config.yaml
intermediate_size: 256
init_std_o: 0.00767
warmup_steps: 277
Each number is 50 + 15 x the weight over its row's rms, rounded and kept within 0 to 99. Layers, rows and columns count from 0. The size before them is the row's rms in percent of the matrix's.

# up: layer 2 MLP up, 256x96, rms 0.0778, rows 248-255, columns 0-95
# down: layer 2 MLP down (transposed), 256x96, rms 0.0763, rows 248-255, columns 0-95
# gate: layer 2 MLP gate, 256x96, rms 0.0784, rows 249-255, columns 0-95
up248 097:48 54 33 38 53 31 59 42 67 49 57 41 36 34 65 65 38 36 66 38 43 60 69 17 43 65 09 78 57 58 45 57 66 39 33 37 49 32 44 46 52 35 70 43 31 73 29 46 55 43 72 51 37 43 57 53 48 59 44 46 70 65 45 62 74 24 56 78 43 72 70 70 56 48 33 52 56 46 80 32 68 62 34 31 62 52 69 60 34 42 33 70 76 68 36 66
down248 097:57 56 44 42 78 48 55 28 28 42 82 62 33 52 49 36 47 25 42 25 82 71 32 32 39 54 21 32 58 51 45 35 25 53 34 79 35 39 41 61 68 47 65 48 53 58 50 47 42 61 49 36 30 75 24 64 36 35 36 63 53 72 41 63 35 30 25 48 57 45 34 76 62 54 73 65 49 47 69 43 55 45 30 50 51 44 26 48 72 71 33 52 56 60 57 44
gate249 119:61 45 55 68 53 68 41 27 55 46 50 54 42 62 37 75 65 58 56 16 32 56 70 47 67 42 40 65 51 45 28 44 61 87 41 57 57 38 15 62 59 20 72 53 63 49 45 52 70 45 53 52 44 55 64 57 48 52 58 42 30 51 39 63 71 31 48 79 70 31 51 12 27 10 45 39 38 36 44 30 57 67 42 50 68 62 46 45 54 70 45 41 38 24 51 45
up249 119:50 53 45 47 46 48 63 67 33 36 29 38 62 38 66 44 33 29 26 65 77 39 65 57 76 74 41 43 63 56 48 49 63 25 62 44 54 41 73 21 37 65 35 42 45 48 30 44 59 38 44 31 53 50 60 57 44 52 33 68 80 20 50 22 54 82 64 27 51 50 37 90 55 67 57 56 53 51 60 51 43 24 71 37 37 35 59 40 65 29 43 59 60 74 52 61
down249 103:45 90 53 65 51 42 57 64 35 40 45 45 16 63 64 84 35 68 53 77 57 58 52 57 75 19 72 51 51 45 66 54 61 53 54 53 49 64 29 49 42 26 55 52 59 66 47 47 35 25 63 59 25 54 38 34 52 68 54 50 45 49 61 48 46 40 87 78 57 50 48 60 52 31 69 31 67 41 59 73 48 61 44 32 60 37 42 74 63 79 43 61 30 49 58 73
gate250 086:46 42 46 60 68 40 48 76 37 55 57 38 47 44 64 58 64 43 37 36 24 67 34 59 45 60 60 31 42 67 37 20 58 51 40 97 60 63 45 48 24 38 74 67 71 45 57 55 60 53 43 45 43 51 32 18 50 37 31 51 31 65 38 51 59 45 50 68 58 56 31 42 53 35 56 61 74 58 62 31 68 39 37 24 52 42 50 56 58 54 77 71 42 72 13 21
up250 082:63 37 47 59 50 46 40 62 55 21 48 40 65 50 79 39 22 51 46 61 63 62 32 43 35 41 66 32 52 41 20 44 66 41 37 46 77 65 48 54 58 41 42 47 31 47 31 25 68 64 61 65 59 38 31 37 38 53 47 74 45 34 72 44 48 43 60 61 30 35 57 43 42 48 83 55 63 63 71 66 56 41 71 40 56 99 52 70 48 36 52 67 36 62 44 32
down250 080:70 31 56 57 75 31 46 37 27 28 59 44 67 65 36 35 74 53 36 52 44 27 42 44 33 61 61 48 32 47 60 37 43 62 63 34 55 72 41 49 46 58 66 56 43 27 51 44 13 60 88 83 22 65 39 60 62 62 47 37 65 45 41 48 51 46 18 48 33 66 54 49 51 58 50 59 71 51 57 50 53 63 32 46 21 74 68 65 56 33 46 70 65 75 59 67
gate251 104:48 54 57 50 59 10 52 36 47 40 45 63 55 39 36 57 26 74 39 14 49 54 56 74 51 47 55 83 62 65 61 54 49 79 52 14 65 63 48 62 53 29 69 47 67 56 57 60 62 50 51 20 45 47 61 71 53 48 54 36 72 50 63 54 67 30 50 53 34 63 36 52 52 34 62 50 30 38 46 11 52 63 54 70 42 40 71 42 36 33 52 82 49 41 45 80
up251 110:28 33 57 48 58 36 50 63 39 34 55 70 86 54 84 43 42 41 25 51 56 52 48 29 65 32 58 46 45 20 62 57 44 37 24 49 57 96 52 50 55 45 36 49 84 57 33 35 57 36 54 53 31 45 40 50 49 54 37 27 52 59 69 29 37 61 58 64 56 60 68 62 45 41 73 46 59 43 48 56 73 44 17 57 45 42 47 45 35 44 30 69 27 67 18 57
down251 101:50 65 63 59 70 23 78 40 45 09 63 35 44 64 48 74 74 58 40 57 63 48 44 65 22 51 68 65 41 29 64 49 33 31 81 39 52 48 84 52 20 33 59 54 52 47 52 49 61 54 53 53 35 45 45 32 42 58 64 52 37 74 89 28 66 57 33 48 79 48 54 50 50 46 63 55 21 41 44 43 55 46 36 51 41 66 37 46 46 20 35 53 64 54 54 55
gate252 111:26 51 52 60 82 24 54 73 52 51 43 49 43 55 44 54 43 49 25 57 60 71 56 99 53 33 69 47 40 58 23 46 47 55 29 48 61 47 41 26 39 39 25 23 34 55 46 40 30 43 25 34 54 79 32 59 42 68 70 59 72 32 63 49 55 56 76 30 63 62 57 43 37 41 57 53 25 45 62 54 70 50 55 52 24 61 59 48 47 73 54 51 40 38 40 72
up252 105:46 51 71 53 54 55 32 36 59 50 35 30 46 49 60 38 68 70 61 64 65 50 62 40 43 59 19 47 36 41 37 61 86 49 30 65 52 47 43 62 42 51 34 13 48 67 44 49 48 51 65 45 37 60 17 43 65 52 41 79 57 77 49 32 35 63 48 60 53 39 26 49 79 54 31 65 12 47 52 32 51 44 54 31 47 38 71 40 53 55 23 10 59 50 48 70
down252 107:58 65 39 62 20 60 48 30 50 74 38 39 50 55 47 52 24 56 54 33 61 52 65 54 58 59 50 49 26 59 64 50 84 56 45 27 68 18 39 67 57 36 46 57 29 61 61 64 67 48 80 55 39 56 77 34 20 51 57 75 46 35 38 25 47 56 55 46 43 62 32 37 42 81 30 46 70 67 65 57 50 36 28 33 39 31 48 46 49 22 59 32 63 69 31 58
gate253 092:21 40 58 61 45 67 48 74 49 91 46 55 47 47 41 51 63 67 50 84 61 22 38 73 44 69 58 44 60 27 43 55 39 47 84 68 62 59 53 43 66 44 54 60 47 24 32 48 28 48 45 70 51 68 38 75 69 60 28 64 47 40 63 41 34 28 46 82 54 33 34 59 40 50 51 20 33 66 46 61 39 56 59 54 66 67 58 44 43 30 43 59 68 52 47 73
up253 089:49 69 53 43 58 78 69 56 71 62 61 48 54 39 50 58 64 46 64 40 32 21 58 54 42 37 27 49 67 56 83 45 20 53 63 69 25 59 57 40 55 43 53 64 24 68 47 42 39 33 36 47 12 23 73 36 35 37 47 54 51 27 42 38 55 59 53 41 43 70 49 32 66 46 32 65 54 50 48 95 50 53 50 78 39 38 57 47 67 50 52 56 41 27 40 24
down253 117:36 37 56 74 55 56 71 35 49 47 61 21 38 57 59 53 57 63 52 61 38 48 18 64 51 71 61 78 50 38 70 54 45 53 54 74 31 42 36 65 60 66 49 43 42 38 39 90 05 45 75 32 31 40 24 36 62 58 37 66 32 44 41 53 49 66 45 54 57 50 55 68 24 68 54 52 53 52 45 43 30 51 45 17 52 73 48 52 46 46 61 60 45 90 52 53
gate254 103:64 76 63 50 72 84 41 69 43 54 29 54 16 47 21 55 56 49 79 37 34 62 49 56 36 59 76 27 60 21 37 82 57 27 41 56 50 53 32 64 49 36 68 39 54 28 27 53 58 61 60 46 51 35 61 53 56 57 45 37 53 38 30 48 43 40 41 52 67 49 51 45 66 31 54 30 27 74 44 56 44 41 39 67 78 35 55 47 38 61 40 64 85 54 39 39
up254 105:48 82 59 38 54 35 30 55 40 65 40 56 57 48 29 37 47 44 43 49 38 61 27 48 60 61 52 57 23 53 75 42 75 42 46 99 62 76 29 60 61 45 54 38 45 61 50 58 59 57 50 37 34 64 37 43 39 31 73 49 56 55 59 55 57 26 46 48 43 46 34 43 77 55 35 50 47 55 46 53 48 60 30 21 44 90 52 44 19 67 61 46 33 82 19 50
down254 100:62 62 58 51 45 55 79 55 16 33 44 57 48 51 81 75 64 78 59 51 63 35 40 39 25 50 17 45 34 45 53 42 56 70 72 68 35 52 42 32 75 39 51 75 72 55 59 49 50 58 48 35 75 55 29 65 63 57 48 44 46 56 72 46 40 51 68 42 33 32 65 46 52 56 14 55 35 64 42 69 32 62 57 43 74 70 74 34 51 36 49 39 33 29 39 39
gate255 101:84 48 72 53 72 48 51 61 67 58 45 79 47 72 57 56 61 51 61 71 50 62 49 69 51 58 63 32 75 17 66 54 45 82 44 54 63 34 51 51 60 53 40 42 43 58 66 27 59 48 57 43 58 52 45 64 80 49 43 54 49 57 75 57 49 39 57 04 57 43 47 58 18 27 62 62 71 47 57 39 49 77 73 27 33 30 45 51 43 37 46 45 58 37 70 24
up255 094:30 59 60 64 42 35 66 58 48 66 44 29 51 24 65 44 34 49 62 62 31 38 52 50 59 54 53 47 14 38 55 11 71 34 80 86 50 31 55 25 00 53 41 50 52 59 50 46 63 38 63 51 56 51 51 56 65 47 35 48 57 35 60 59 41 88 54 55 53 60 37 63 56 45 67 56 47 55 58 63 49 37 36 28 59 42 54 40 57 50 72 42 27 50 42 43
down255 083:58 72 24 71 55 51 62 41 28 73 57 47 30 64 52 97 65 20 63 40 58 44 61 71 47 55 65 40 64 55 55 40 59 39 45 58 45 57 52 52 62 68 47 80 37 60 84 40 50 21 50 42 55 70 12 67 62 62 24 62 15 53 54 39 30 40 57 37 55 57 31 42 63 53 50 45 55 37 57 74 53 50 54 41 55 45 48 36 59 28 63 31 46 63 35 43